config = dict(
    d_model=192,
    vocab_size=3382,
    norm='layernorm',
    norm_eps=1e-06,
    qk_norm=False,
    bias='all',
    init_std_qkv=0.0422,
    init_std_down=0.0,
    warmup_steps=200,
    schedule='wsd',
    decay_shape='linear',
    train_tokens=132800000,
    steps=8106,
)
Each number is 128 + 32 x the weight over its row's rms, rounded and kept within 0 to 255. Layers, rows and columns count from 0. Numbers have three digits each. The size before them is the row's rms in percent of the matrix's.

# layer 3 attention key, 384x192, rms 0.125, rows 211-251, columns 0-95
092:112075169118147141102165127176117142109118069098095122079161139148143157159107107120105137147110151157118161074158084162167156136154115131118118116079187098108180125125110140076179125115059075149173128165124122152144145139155131137142149112188074123122165086142158106096205137064137084152
094:085095124100126080137099081102095091107087107110104106148159112171136142094148196137133155129192113134191152109108113154169130134127088128087125198139161128142116102166139179190117189132143134122133116210140125135160141172116061093153106106118166140163089135105109111167100127160130116117
100:085123109140133219137132152139069100134133131126119081139153124176069092172150105130081112079193126089122153095143118075126067107218116155107166105128122098165100119130101123150145104191122184116150140156162162166127075156123098175179096159161142147160076132092138092087132233140144143167
096:162121120110177123139063118059139082129154135124096044116138140200204085102147074100162137161138135121138114104133117164081110160153160108105086136110144129182152056111093058167158154129204145108093188134194093122129136134170100078109099176143073136075122137096148140170134120101119149135
088:122152109112064155083128126071197117099181168134116118206105109123101123117171160118096118135120181026110153157145117128126089167088149051111150160163165191146115097096154117141030179175183174177081110127169143145085052089105056091118172131130123158135085121166114163151150081148122151134
093:108132123093178136186126120078162106098162111112132088150069112215186109123114156079109170120111169145125151106109147188118113164131070133124159102173166111157178154088100099102127090105055066120107152076089147108108184192086169112116083169080126091129105195144134127171155147099137096130
097:229138195096101110166200096129105118084134081115126095145136114112165125155127138091081148146091092102113099073118153133142136126211110128158121112132090087164137138127104086097129058098163135140118152157127130120097120165149156157134139139149175102156133157154138091129101191088098071154
102:125141102104148139135095154120123143187084163101125144081123146082227069154175100172179140066104116134121093143112190114062160159161126155128098088078132070122133117157152146143196128135192126108134195123203101134133154133123137132090140125093148157092223097114128109084150129154113216091
103:214168160111113116104146143154109179182112121133147124115093137081155137138107106164089128118077194140133100139118135163114122155140157100124115170054190102116105130121111134141117070115047098146149161099126057093069156107145194160108086101156131148114173141126187085166136160135138145066
102:089161154141170053231093134095109105104157151170130125080171160160158148081090132126160116110143121125076120107135113116170159091178133136102136094118141146148178125097117094150058130137131099113105151079115067119081163114130169174143084109112122152120088200176181136142093123115132108158
111:105112099075152120181183152130105173150125106087142084128102123220136084161128112162133165104145129134100097117091190063114101161119094118140079111055185134107077159149114090083195170118112124133159099109081180108138116135114151163097091133086125140162106153157130172146131148124089102135
093:158191132192149133067134198128135148099135103123184149170138111152138121085135075096150092125126103124167158142170103147121139115177110082132119041129097094122138128131147125138058122112076120082150093150148073145131121172120123065145127180181132090106141100128134085094125172117179108092
100:103134151137140106188139156124114100167138156128169151122187100094099109102090124137112126143152126140172123129159121085111132132141131106160104198104097120104064071151148123165142075128122119160121084064075142130105180152146126156165050118203127059110082123107073162110104195152105154143
043:139137132084164150137113112147136148160099161126097151117149133097104118114097150183090142101165111171115092133133121210096144148101078113116093176120097140153089120097134141083126143094141146112168168119249146099121118106199075148155132157113131119148103082203150113070057164106096108192
058:135112124079171083114091113082164148119172121162125187054174129069165113106220181116162165144091113156144095157100140089103100140146104121181066125153084127095069116100112087174142080129095199221137141175131102134172119147145119093131112073107214103160124111125127111173150112126172106122
100:099121131097107083156131102077139140076155144134105122070100140115147122115189163152084142191105117189064152152080154114107107118090133135118144136093121137115132103106123147118114039164154082175140171127132094182132145134131147141158174142104163175152116070165124089182193112128191135089
093:103170089153097167154078079101121158126141097159063143153131073098126144136156177141105137119107141144118103148097140073077130093109144114148189107130132189129113199084130118129091147138191082141131094159104071151155131103137061141173150122184151122137157114160200113161133132141104108134
043:124148201138078083116120112108159074074099130084153046148101089133060115135126149143168146138132121129117133114140147164102089132133110095086148181148084063093155096126089127152081117128079174139193159090120125179140184153132107153158176141160080145100117155129143148181169151100113121093
060:158103096108129121082095136147071084133115181121149145150079103229110146192118151117120078149156076147175153152134135098179077150139090116195184122127158097100102106131099113158113052140133175055144105110097187120164137122182088136148102150072154106166151176141083129057171145132099112091
102:111135141143156108118196161088092166094143070139083154103129140140111125105184115124132130101145119138095120160116142162132088095128128098150125097143144136142128137097122156109094054122149104180108149131136065162114107125143141099054159146082130122066129126163109093120157141117188102125
127:156164152064128052151170113106108143083122139131119143118135154191100164101154158168130103117103133116149102153160139103159079121073166110109125089184150126101132085143122150111171119131078120223091153174118134149096152125120154089118145110090176100091101097162089069115169155103166166098
098:098106120141084137116177140138099079156103211080110160188117126130131149142083099154133119137217105191111125180108110180099152126141152120136122132127105153159069138136107181063164099171116135153112164146156086129175125056136092170155048157147098134084060084109151100097121153157119126114
103:111128162134110131131104098143138155121094113126042158120136097133153134129153079168093148176076107195118143049127083122093153141109134106100119144159082143125080125173140137146090096026065131104159107144147085187145118116127097151166093140146182179127132143113107120119065164167121083124
086:165161160160124137090130137128077120185131159142128148083106135217111145163181202198106119135079122080121082122145097140119133157099136128148104083090165151123113093176144097140173129215112120145119136129130099120110125071117115167096156145121178094084090085158106127083069145132161146156
106:095145129157085132094141107125130181123131122103110145124106151043113171125143150167123141135155104131117161082125073078104123096114066135087095213143124135165154132064137106149139157146134159112136108143110079129177095146149148151164163143175134122167111092149074164133163137214161201154
091:150101114200113056150113142182042144171115060146105108111111085140115185152184116159105172161156149084109126095161144197133106127125144149055123123129133104157107140079137150120106167152206121200163116122083073094188164125127112104146131135163101127115154084148202095126136169140153119053
085:118101226137090174114107187159133131153133113129156104181125132095164138142161148141075141138236186130138108174074102113144133081151084163156108137137120105176148165099100138152157164113114137147125161101100070171085068117143110091180115154164137173158170093138181133158121076116190189111
096:137166112183098180107175118105083128158147103095085189159167077086144087138113118152085114175083106148130110111131114048124157196147093158118075102163118135176083085104125159135129178088150084127125126086105114150093106105064122133141166114144102128113108096171163134177061092162156093111
093:091131158089129117146116115106160140068133127116105064128164122078125132182137077104143085096167142154134153117156094094081203142178113160102143104091126058173115174108088165143096109065132094116114184124116106165155101142132121132146130122136123120160122144098111096176183102146073126134
104:169129081109114115149130133166138134125198136072160126125115151162077135069114080138114112142121119038120139104112135171090120039106123126151110120172067154116073142126156132170100089107187107135155153167045137067130153163187177098127189138086071092060125116131097132156161137050125113104
097:155109140157168099088127137110162139155095098095085111110090138111157124122075145098130174113087131191096121143073053129121101119183118166223117178152166095180104096118072134161052135134084111118129117146158123104089116118112105173108155206106110148112085147149129196105083152168132110097
104:141132155104128097167107099149141121139081124120131130149110136135113146162099092111145130143096170098133127116151158130137142121135169151094108135139192100129082061157130122098152153150134071130132171115149121120091170192161112176099117117113141118097112072112123092189118147151076123091
081:145151152172120130072122134102105132142109133226146168110160073155155177142122166091139067150141141134109105118159189099129150176192148132178131067138141165135174091142081130068092097156067190171116127108109145114144105109116127159107094109137085121091092146177166147140152144132121084122
091:102146115061145142155133106140123126114112182174153162109147176124157098039125195103111107135094158090111115104112128169149163071180100103136133129132110098103109180178127078113143112092151120179109110155115108110117097104109216105133137071170125069053108173134106111143154097104177136147
092:113120100158110121154091107110180110227142081136121124114129143057150127134074143151165174122158088103122102127104150156072080107121127143138115140018113145080107130116123082108125161165127144102102152104109121121083121140074130108154164136143182071127144161106148146097175146122179167144
089:103106095148100108026152128138139125152164080122099078148125123105084070125127186141118144108144096094154106175149076145096121060088077138150128139091097093158111120126171126192138174126152123174174114113100160169171108060158160078145172119111213175144132103134108170104180130182185139127
088:061099045123172176111109118134160112183175124152104093140122109199150087106090145117138143154189129123107145107111148151180113106099080109148149149102110144147081133141171097159085102079069136082136098100119165134125160124175145156099139100171107063195159130142132133124149108143155070116
114:148150107154139135106129122127080162148092133124172110148082099116125161163129163143078108112171160117139105158131131200123107193158112165251123104150158090151129131083093142104136174144132133139103131184182117080149116108193144111149056137148146127144109168146125113103154110141155166120
102:121093150136180095108189169129117132058102173118151133115122136177093160115131107078161082188180166077128129130154169129133102139157107154148160095136168092120122154107077130097147156148070167145097125150109101093090077089176095177137087148142151121156108185079117107089155160135190122104
086:177165143115139120163147127122058149096139202042102122181132115117144157126124086076155095121167179117072146121132176109104129089193132136127162118044142137136157118143094108118112140176151107174136109106053051114093138121132109139141155084150107077135116215135200161126090105149170124141
102:138096101146158175121125129100157101157169078115166120123101123077140128145179103133074128170163119120176159160082128094075133033095119096170150112115108134160142178110193095119130123137121139170130132123146155089158136151172118100132142110146118073236179074144172122136108047126191094138
# layer 3 attention query, 384x192, rms 0.123, rows 212-251, columns 0-95
095:117152143163124117136116153112186140135134108157150211167088099074158112117158154087105146138123114078160112056100123198121156116105130139161133151053100114111129122172150144083136122187166079092143122115145092112163133120117089083182102196128120100150190103094193121133144152037139104143
092:122137107153196120079130161145118119094122150122215101091131144162134152113126124091115168143123130090172167129178077160167091092116125099137181152133122087109143094147106149143095204179122053105183160087168166130124071106077119121111084154110163071142052152155104169119132137075101128127
096:118102120116138168130104159163123158119063109123095163116158081106110107154138156156092135063128099143137105157149185127042157125105055059120146083142193135154117182084126108149107135151183191104142206142096154138109125107105173143172065184165084125138109155159133055160093121172194128096
091:135118131178157154121120167091125136130164137136075147098093152098066074154094126129154155108168109146106199148195105142127157100174127149176139162102105139093185088132160099108156156121126089070129066155119125099130147111153051159147080177110152077202140101134115161152136123123099074118
099:170093145110137168114146095131124187128177116141143079118102115092098179109125129125113065142092122139101092111128065125098092150107143095070125109115163145111077140106110155103127205117091095152144134134124152167132143165109155093145113102164089136150141093130154168127126125142196116121
101:107098133118089135146191120095095114109095106075159087114164081110118124113157123156117170221172162130164188160090192137105093120114074119152103061124152189140132150102150145164122183121099121132142091169156189158155105160118164140137111088107103154158079138168194083137106161125148108168
098:094139126106120133088138084130128165141087103140170099142145117141177180131153186161125201116120116158143150156172133164124174133102110118177141071131144103144118072076117073216096065108158149157168231089085097146129085115140116134146177134174117151126104097104047217045119120094110207149
108:116164142163103108141116084116096095157127119112138117122097090127187117166114139166113124236143186167193087116104131085078181110152149103092110123132163159077135180061150086108132105121123136191121121154171113111078140116130139146156139134119169113160115120076115114088130082114129110144
106:146114117129113125080186166109211149134099119187121108098127119171164161170124188102109035103076115123156122111175116127157128165141169128094128127135157099132133112128090155110135142196128126162161160087165164148145135092160118089134150113130066106096078145176110079136117108085122100088
102:099071144137199121110152079211096075058145069167169093156063160147201122116111129143111131145125102122083125154129100170070137101126139147123153132133116049138107149097082201174030134145131173129123147136146149190122087176153150149140063081166099147148142145119099114130197067119159164064
089:131101094145130060168139081133148123142088156139088149084137133055115168142068069096130125187181130144097099141115158081093117175126149092118100141134137162133111108187111077096123194116130099123122129115084169100147100157141152129148166137153122117080135127092178071164135144123146107134
108:147146114202109149149050190115138148062103201129135179114123129116186095173067110105119121118135167080108119129084127162103086097196150090058127154106193152109118153156106133146111197155172116058152111078099111082161120136152069154131106133129144122123140226100146082088115077141163098115
047:048129201093124086118135142137056139149139151096137020109079132158139141186107099098135110164094128043174114128101093243159096142197098125150131080116089073149190133132106134137123127170168113119102121163140078155136130147138133158160112117151149137128149115114153100097117052103152138135
055:197095116094104196160183171112120120156111078126152094161051131127122154180099124058097106115106111147081133091174110144077109090140158138049158111143129126096139100094094077091108144169160139132090146124111125097097196112134173100063176084136117108126114148147094095114139089194132137096
087:168092117106132112189119121057169164148107099116143155123105111091176115161118093142133106168163088174114118131131070047135098157135106100133122136096071122195089172119129119151120144142123119166152117124154153131159200096110095127125145134179149158104101100120148119145168091129185133142
099:127143138145119071097147147070119139133126153179101072122131124123129150134037118170130115093119183140145150099148145177135186105215188105105155098109117149112093123129124142135084115160134110107105172089079126141166100079039131160122141133124095118149091154127205120148104119109094094184
045:154096074110076155157178149126098118109128131134167126060070080134176074108124128186120134120162123092153162148143066190069160134134169105129131112125108208186122122175100130166160134128128098176093137139081173068134180124110161118088045114101098066166095131145122168130103116140154158121
069:132171114136146143155173068188142145107127068099123099156152116079130113086155064141116179091121143131096146074088122185111116172067141133111117139119092163078127166083096098117110057087072132092170122152164078198134102163130153086149106103120141150131108105127072156204167178153135111110
087:125110120066178157174111150146110100115059095143151100091100102150110187121180121147177113104089183114133139147158082094118100133089149131110189099127136085118152135109076145085153197137140090132110178142143137157047102126147150112126076144122174140124108114166098113092121138116127155108
092:086141187173133104175142104106136109155135131133114157152116086099105149096199148208093131122182053125121118155087133144143145145106139119124094178126130202121119087134115102109131147120094107190070064147102087167167100169102122103143120144108167143129112162106133142131105124148175127127
099:144140146101188152131094129176117159164106160091094191134108147084127092116078112040181179124091110183124105070092153137112109139155152101166129100129078143148114125094171140153116211138106236058137124165125153134150150117100112143168092098137107174108102069131132126112152078119080208118
100:131149120155086156166152078035188101144098152107102135129119079120173151131118187141120073100095097142136171145125091100164075127129135114071126142074122129099064153121085144126134110107127091161148133148159135114153072115074155144100146110122082126188168167117134120135104096190160152140
085:153157145121103182133103133125077079144152147155137236112153116093118121039147068099149174164116138171105123075096130207125161226066114114106176112115091143143106088139146081109139122111137127138118077101173110135121196096120155140105137064090142135063127117094081145167172137112104160153
114:120086122192100103130107125091163161192130108116074142076136088081099130129077150134055101121108150149174107128121144074117096103183141085086085215107126106105144073152100170134152108109086146171138192086176165126117163135126151134178114156120132135140174166110210106151114022129124158119
095:144052132151105152181106084116139147141123163149101153143099141092075138105109149084169138094162154142110134106125148167123109141167145117113190139117104146132137140096202092181136180158191135124125125188095147087165121137124134076097124176153111131147152166181085157090130109120093092080
086:136122058065157158177121081064155114102102111111093146065099104105153061185061111142149080129166106146086134071107148138086118077134086131140105092095108091217098106108166069125106176159155123125177161122122139078145114116122121129128101170137151130113114116188156150089095050176067164093
100:166109105152142135133084066101127126134108155141084177100172144182157112115102093096092138163121150182104109056087099149184058160148157125085121123079120209130158122110161173101168106134167122131157108165159140121165164092147094210075135140117114112133148154081151127131132122106102145159
089:122090111121133127107124133049197171112110170103172084121126149132134125146077132115147132132139142090148145105184153095163131123113151149170152136186165141117104139156098164199134102137073049097182155077089131165134140133107097087137121128098102103139100067102199094111109112132172149153
098:128145166157123040132151099167148129118085164145169065142094168131040156159143133107081137118084207130166191159130092110120105113138145141100152155085084111185122115125168202142120098170170115120098157086122107150109125139141109157133118142099104150126099105101046109145130135112112058144
094:123118148128135084100151117151119137133126128087188160094082116104138149192152131202118102078133114130140188187108101078133125131156160044128090154167098125074134202101121158128088108153156167105116104176147150105172159102092131151113094169132151111123101144153200101068139078129099099101
095:122130146165111143116091122104101083068175135079146137179149208143156062079140139135135127129138166088117149098162194147148155145060121111108132173130129142054109135119216168156160127123164131129157115085088074189155153139106119132118158116094121068199171115104100103153127111045114143148
084:135125133083147094123108089175114163127131092133118123160184109082097147111128098136131152204116062084202127128106095227105132147110165166176147130107120092108124170170139063096118140134129158153127166182154180077108097107151113074089148145144126133078157057101149127197152159121149134097
092:170111128150099082146145093119101071071126095126118068144122119149111146151169131067104117157101119124123119122155095084098129062117218157124116108081144099127131123183151150122163125169158131171148130102106122162116149134153122125116149076052080168093148158183119111107126140180083163164
090:159141099147143093070104218175089165100157123119126101081149130130134110088180084101130120131170153198105091128109083099118152097135162091102139171160129078147190110092162119077146125069104203088110127090156082147177163108096134084143066120161120124130115117201134175125153151123099118155
089:135084142133126133182127131138187088106178112157122095112103141086124146108127101076114142152181168208117135075042144126095115105168177079086155115083127141147135099114087144169162139179163099198145099120142124112114118103083124156125142131174165110125097148130118115096097091143068174113
093:118173103096083172120137138192155109098166123101142140122131104117111159147169104132163116147141129132101132115103102103095091113195121119132167071104123132053141160095126202112156067087174119173069161178154152097122105103067170113132169146150134108143062160179135110115067158138104107137
121:183146122112138121133163125166135162125113119109144143158130174071176137142115128132185144054169129142136133076127189186093141127139146187143126109144064197142128132086156069122081176130132190055089080089114114123164165153096145119163089159095125153133105140109155135106105127144112136089
108:121117084074161167134171158137136077143124169120130140166161147136107145141123147079191142120145109133148091114122130170177122160108138121190157125151130168113087139124063058110117183110131117094137111148106184141120105108185121122142133144060162159071071073110126144152116155121170127084
084:102165102135167114102147126156118116116131153116126122110086099176063111151109159156105105146135101092107154182141014134113145144189145099169135148168092159158169139142190074119097198124125124119138107150077211143129153103159130113090111171104073150104084114134168116078169142135065079165
097:136119163139183110117110139087130194126128109095094072117175108136110211098102224135142127151142142107140057083059115171105097117129107200145123057132100125149112083088157153147130134145153128128102139075113128148098143091135165090149104118132130138108096167181188111156118090141111117053
# layer 3 attention value, 384x192, rms 0.108, rows 192-223, columns 0-95
106:131129102062127129136095142084127136074134075195168131117139158094168149135112081117181192102087142173115101136132142197095142105112120113136178158105119122120088154157163091109118119198133130127145111101125154131168113128107107079095191097130092142135196139119120092143089139143086096119
094:143104137163130132088082145135156153101123123101131169159209129156181074136121101145158140158158129171140108150057098172098086150141101120157100118081093102153081119122132094122114119098147139164040081151110134154160140149023198066115082143116174165134133101153114117088127076144083095061
098:144112158097107137099118114128108116097110137086195129152146128087134117077144141090154063110088145171158113151197113160128121117206087135137082102113151158154127157058138135144084102130125146107134151133111128146148136138083129077091147131158196153085134074130116154138136120132140120121
093:109105140161168129127138165140134118124164108102137064142093152125199149102156089027209090158104149129169183128126077157135114155131077127142082150102098151124116149108158115110096102112127103093143176159156132103118115096107120102153128142082128128058111131096143116133102182103134138148
096:139120109124138208087149110109152141082180115174145091082057131148078132125177185083150087116141128156128166151137084129148090144167143180095137139145147139100124104155097141090111143144078118101107129146113112203110105139125151134077076101096131140124145171146118123179149131145144095155
097:145101133115162153082078142103156113111175135136131106093078160083093166121144069103172096141153157142152112169117173122090104155127147126079115172099142195117150107132105186143196129128171113122072129071181181131104111100161070108150140133173084121071086131147180130160157180141104086129
096:167167100102119089091134087133162163132123178151180121091182134140102134154098155084096177163138098120090140082151136122109091111116075122155075159151151124088160167085090127125066142137173141174117118113105040118071170120099114131127127093160197147131125098205106155164105108129085115099
097:217123117144104178147149065191117148152078151106119114105138153087120132133104108168062099115198061159153107134111170139111161137105140125148087108161153132086095132145126092078143082135167132179083134139135151118122140125164141128194098097173142106111091102145105114183184117148069097110
103:071138116119086093098108107128130140145138129085143172132142114070160158045146145093083140115106121106161130114118148131164053099123148119161050139173133128136112123151154129130140116107133101044088090134126161082132124110197108118047138132164184184132142175123118084062179091103116130129
095:156147166141140128107112102120094100105104058155140126181151106149115134114139172100114087126133089112062128134137057137118154105113068090191237120163158215121125052136145158103078098130097132176156138103118138085151180139149124087204161111126137060128144148169080184147181148103082092158
086:080142132080190159144161120107104067138126184130135124105153152113144119072081077132097110134117123181156148152106150158145149086170136133121117125059163136172080062082109134152180141152120159096117125147115140140069120142188122094117153165157084145142122131108135115139104073131222095161
089:170171134120158208102131167090102159130154064123160126090111121052119137087115090170104122067143105150199169073139125134146158096136125094137095100134184123154167086166054090134162096146158144141112100141141164112133119088134089088139155103145194111155075105215141146126119200185174150160
096:113112102140185160115145188163158162134080138157127156102130105032102139216116107127159178092112124083166064126149132116121158124174086155158152147093124145143137113132140104137132167135171146154126154144123140147129135100055144041131112126079146140146110114113076155116122092181082118131
093:128114133132125151068134096102181130066108108120112143171118127125158106168077110157166140165121128124088058172181155076107175116160135144095131166102129119125158065188124108112081125082151104119079156167172140117202141159091134135222110121106137127109136130146185125093140049121117159093
104:102100111133067134114104103075152159105116113065090100110102196117093084095127169151157119176162124145070130101141086086110197123193143131067128125128132095071116121141121099112115099100121111126111167117128141164097109178175127136083135158215134109120168167141124123091125105123101082104
101:136146148143113121127166106131071113144103137094072106175099131130098102124151127142071127142111136123101109130125105117140156136148155097097152129123168169134115103142188100106151113116044083119145168103228140109193056199184118087120133170152135122126093120141108109144158143103134070136
094:113158182144072145135164143096122153201127127086169186159064162087136192184154127118182113176170132123130055158161117144171111152115127133154114154150124110087087089136152156063100125147156074139141138107090072112149145109093148173153164073104097113128159106189099119125150079140130094124
094:153151087139055116104101105184173144169144117122212096078118088127147128130116126135131103128119065175096118082151126108175168167096098094128118134166166109135105173112161120141160127099158110121151140100095126100098102083089184179154120049095158105107112123101199144150129061187135184125
097:150145107148082109120125084128157119114053067176121146131111143120107140122134188159118128167069083127148080154139097120105078214126122145150085144169124151100090092106127187101132143091131091082113117109112148111151089127094160215154132159077124142195088176141092125139193094164138140178
099:049175096086128123138179113175124130148159186126135109086179097175177189121095100113095191125223138120090144134109116110123180123113119144145143169146175143156113120110194238072068092128136144123098130135095087128111182103134078137105172118119122115129137126140108122110100192180158098115
098:184169196113123162130097156142181096093185131144161138119117141173130097102130117148166106096075122084113136111132110109090113164141131129120177170104137195120123156115121097100141110124108112107140172120081124164119146138129149075143161104093119048085135135082109187104133143177117106079
096:102112109073144135136107112112097156118138093085141144124172140115113162136097133109130178158128084124114080110171105106129114093101142141178119152062113166121123108122182091127139086149134121133112068103060150121062174187200102132166099126093152066095156166137172161085138182147095116079
091:155134118120187105090127129117081144091047084094147107135149103112115131149106141127100156123142129072155159182143137124138129087173085167086158114117141057115195153130180166119155099182127155141130160165159079131167072141117206098170188141090138183092103092078137136104146134108120165085
097:100123099094161135107104157144224162115186106147074154078159102193142149183155110127169051114123122157141132194166113122190123135127066152079089115098118183134118126098156139058100156131129074141120162083128208117184136130083128128175120122140161121084103136146183132130177212148101165149
094:164134085107166106089125119119145078096095120166099103177120168106124152099107090124133103111115104117119119153205129159127137110085176124144104132151241133046088120119146108093105084109089110173123155131164124127132159119114127130106188088113093144095143110102157080134179050121107152101
094:133142136159174131130152098139097080124118118170083149099114133143121124108126133170156141199131127171169154178129108104125116059095141130174077152039080216143155153169078103116179137181108131165085109125104128110126112157143125165151109131115069110144137132161107174144091109044122128154
089:134112126113179169161148081105164134093157120098122129069046124100125133136099071136104084143092164108188068157149111111154127115152128140102138148081136136148093171072130046135149167148136128146158177168106126141096108148140160136100093100131092113106120108151186182062108134125153098132
104:088128100163123158119105143035101159104175180169100133156048119067104084093126087119119105111132105139101171138136099138123171140155166158069134120112160165123094062122125122125166096166190137161132129146095165156116106120201136177123093176169135148117117190106051112145112128136134114132
087:163151155089098058109104143077169087116141126114121089147124120108157139059157139119095175147160130124146120231124136154142131093144156193065130178144190103113105151163173136153138131104058089148066080128182113144112095044091151171100150146116113142098112149147131125179147170182108125133
091:100134115115153104168163138157091176146082067130172041103106123141126175149188136084158163145170126168129160115113122119123044153101162145131148156152138112109152103089169086144121107109138062058118170107141126098148132128081201108119052124085128174164148162154127099169063126118084147152
097:018118137118150190140115088113162128126137186113125122036102156103133138125163106081091118109156162070203138176138086175145135125076170143089082130143133107144119113119094159113084139162122100163119176140127125151093089053170133161063188136117089152146136121107137118170123123114116124187
088:104101112153183169149153112160178138190122128102090101121064120097088113109108010149091075152116190097086094078098174133097139114167203127132100099140080125149132104106107028108156136114142108121097140124130158145085119097144170154134118129125126120139108097120113103118157077137125160172
# layer 3 attention output (transposed), 384x192, rms 0.0497, rows 192-223, columns 0-95
107:150186106146137125102167139190168105120104149074150085166108105183102146060132126098155103119138147133107081143119144173156096086156093142155147056133098141140194161163139166100104188089146128138110151131172111171100097120092140131148102087109108152096134094148100154143114118195140120107
091:144145112091078085217142206129137139078165145170106150101111166092130143145118112032085143120135171073168125135116198129115104091074192089123110140139105110139188177135160145104115135118103128128100111071081109091185095124124061107190104112158108165159140101084078122162168131154106108177
103:138144064136131114066193077167156112117140166118069119104190165135186175170083122115112140134156119125095171125123140106116168138121113133141152147109097055148087134190132119103151198151145150141057106123110064151123087108153140156179106124151126145126144125119105084085122116147084193197
095:120096070130142173122190113140151122172147153131068139152138081110138152114065149138110166089181109159163106129177197110087121175144145177100098113083138147149135172123129146121120209103169171045135132089132123149133134138136105133104120101174112167144171164096067106149149128140057139177
092:169166078152101085148107094167124146120107139145153158165174151063145117129147064084066125139097088150141100154148199156041145159138094152062108130089118146076140115135126078053151147114171098152073153127077133096112168135103147120116116107112131162148121119163117096095104177099140129179
096:199163144060116128123118105159123131105123145125099128170135089189179141078174155144087136140055127176148144052158124135150171101141128106143150135141133130187133155080110133162033069144128117128170135134070119124104136146096125157119137116092177096125129094168112131194158137150168113117
097:093070128143131122153129119128044086028126131140130108135096164123186144150173089162131116096115193115100200121172130102146129139162112139139152094132123123100092094163136112133120188125124076065119168088115186145165121058109158140114106165065089168115101126165156099134109166103154176208
090:127132189108135134105116117112090157069143130236163108105125095160122148139167199163157110102080118096124166121126148138175085126147134134133158101161095118175131164156155158138172113176098106190117152174079115110137158110065161110121144126104107152122042120144111122138064103153108160166
099:136148075091135142140129148145134107148135113162155131172127184194124167172144118110115176080116182162141126209155097119136072106145202141094181119114127117149137112114173167113108178133106160105095126177092142131075083167060135084158148141138131085166132116127135177101067113174112124117
096:110146091140148089137210071098128132139122156087180087102111113150122110141089131186131145122149095165147133104113168138121137165147165190143084099145147056146141146106086111130087152095110070142119177160111150226112109075125155187148112157144133191090085151097105102093163097082137157114
079:187109046143089107153113094187182167160093115113125160129145114144147147170146149102156083156125077137069110164125152148107140143086116151120110120146061130099126132132147133134152000125159193118112098182151167136174117179078129139148152072114175150154165084172182149161108174148110142141
089:150114207139070084043085098164128076159099180154117094119108119140097165122168145123106087127142132157134082152146132079093174154091170111164126087117063071148070139137170164193104172204056151149090079126129143101120118132095188106139115160081124158128173106066130133172089103106088111078
106:188169125162099116146148116144124161158172125091145105173182122098159133089117104114088084152114093154103162136076148112144116068108162063153130130115134163132169128112074132158153110120089109172141068149125088112170115195156065182126170084144115174188168111090185086152137127118158131112
096:151174129140166094097117166116125139128145132160133052100111137128085106161179083123170105092139084103119134142148106146155043058079118110111135104110121115129164230053146127137109147101173139136122083133060100120105150110173138189068098066175124146102074153157160128149152135158117104160
107:143060091165133109101113154155116130079070133134120152167149131122174167137075051085146124103111118148120144137163165137171178157095103096103100138103136107094116123105177143145131078072186123091116144130135098030162153108101159095112127090089058092141069114108135140082136116175150128198
101:113126052101115113115102125120161171113170128136179132107125128166092126166095143140188124192112116116165078115134067157142090113138073126101116156167188126106115170140084187165092098118154148160085073136086096084075107093122099133103124138081173062079123151139101171101150099156127154137
096:101129184126171088101104107150156143127147091166168127136151144183106083173102137128085170126083114134076123129120090096172121080151069152092150089148110181181146187157131120142117111119066132149089177126155106101126200084132126147094083163081137164119126126117111124110129130178134166068
093:182054176155126113099145194097036109150093099136126152079173128133107131110115132189115128182156143076180159178083076120136130116133148135122109133139054134082110107135106144098168161150165162140136203160105085162185145116114149045092158139151117115169119127126150174122115154074138092132
095:154133127121128105167139173066158142119178139105181126082150185120176051153107090131115091133196170176186130162109115105090106130159175102118136138147180127113145147115113065082093118129107098184150108176153118122135101151166084141116137093111132163074156175108138153107123135100134101144
099:127088109176129192130133101144114165067132080075173115174096079117156081090151171137149049100104150158135166127077190132117089182132138115147105119081056141091118129097093090183143111148068152091132163027108119175140087139086152159132127132107147090134120155155150115104108109052156162128
102:087136157143149033140151121076173093137148106139108077136152060124158182123158125145098059160129151143144132118136132129161161115112128122087159083161127109124124138055135157035164085079090134104129101111141104134107147102171122127051139116191159113098145123092067097160180160135081132153
098:137082155129108116169196097131192165132067141099151099158012109194163127109090137121166105078148180158152122188104148134123088139074151165132090111209141156109121112116163124117092111116178089148168201150168102135110153068056153111085171162098072113148107113130091146149119125109112171188
105:151146133171088191173110143102174138125108166131114111082112117099141129126028129133142128120172116150072155079093134065096140137123149070180086140133149192133102096135170088194139146101167086136148079094164138138115094102154046177149114112138136123177126186124101106101135132161093098136
099:125105152101109103116193175129027113148102114053126144120122112149138078127162088100095138210174167117139069137146144107066188155094140149176129180151121137135125152143133116165174080107123137117129172102066058152108122112154109169141156141121160170143157121130146112135127101076181099130
090:178108110150098129114138131073077105144128157080138052106164068139160142142121119150118119118103148146121134129069090181104128142140097145162147121068123138129135135180119147130111138129198107108140155168100174120124076097137113186189089141177152109148112176117161117072077131125146081089
100:072113111105069112223161138116129147159148159093149173148096119150106106168104138086098181145120099096105105124079118190080192201135130153141153125154153112176132108119140059063121080164123093116162174125204123092102140106082121168154129121098125146128096143107139102177123122165131099137
087:107120093154077127102146127141219162155131124124117151143158123139102156147114177065145143164152086134134104171114183208130141078080090187136133092094173176076183126172086098116133121112156130101071083154145097110160124157116104118092135164132154181152110127081111114158095141182091141112
097:163082128099075128105124109157131180163111115124130121113096155175158142137102134108093139130107120162130069120132156089141068156102094145086108179152143116153091115127179154087099064161096188143077129178157163096105109119110066096174121052111087108190153096156200094103173105107125098123
094:166142140089091177105114146146132131086113151134188117109120125152090063092122079160173118119095122138112115134107158155122110121110087100128182145080089225147150116146113164120111137197158121139135124124108151132105063171169138104102098125081147024097100124195141134109127099150160081113
096:097111069154149140145133192145123162102140182105094138139114141075177074117152085138130166083149124160145111140109141124052131157198091105153082094112151131128131123151118147152106160085150152113120072089108096110117183151107095141109131139126048072079152137126077159111129178107131150185
094:142124052136130168137101118177115166102164113093107162229113150156105115142139128128133155117107116171076151147157164131105147107187051177090139120059121157137122094165145093150194094152091137081122099136103170184157094159113101107140131126116126146140145128134124058118123132140176117072
092:067179141132097129118133152079104116190194156131115110199091100121143168165179203116123181110120102141156125143137072146158054170109093195149179131081146081117144160155086188139126081123108179123107076147082119063130142170117104123107142107143096130095165141090139143134155176092120124121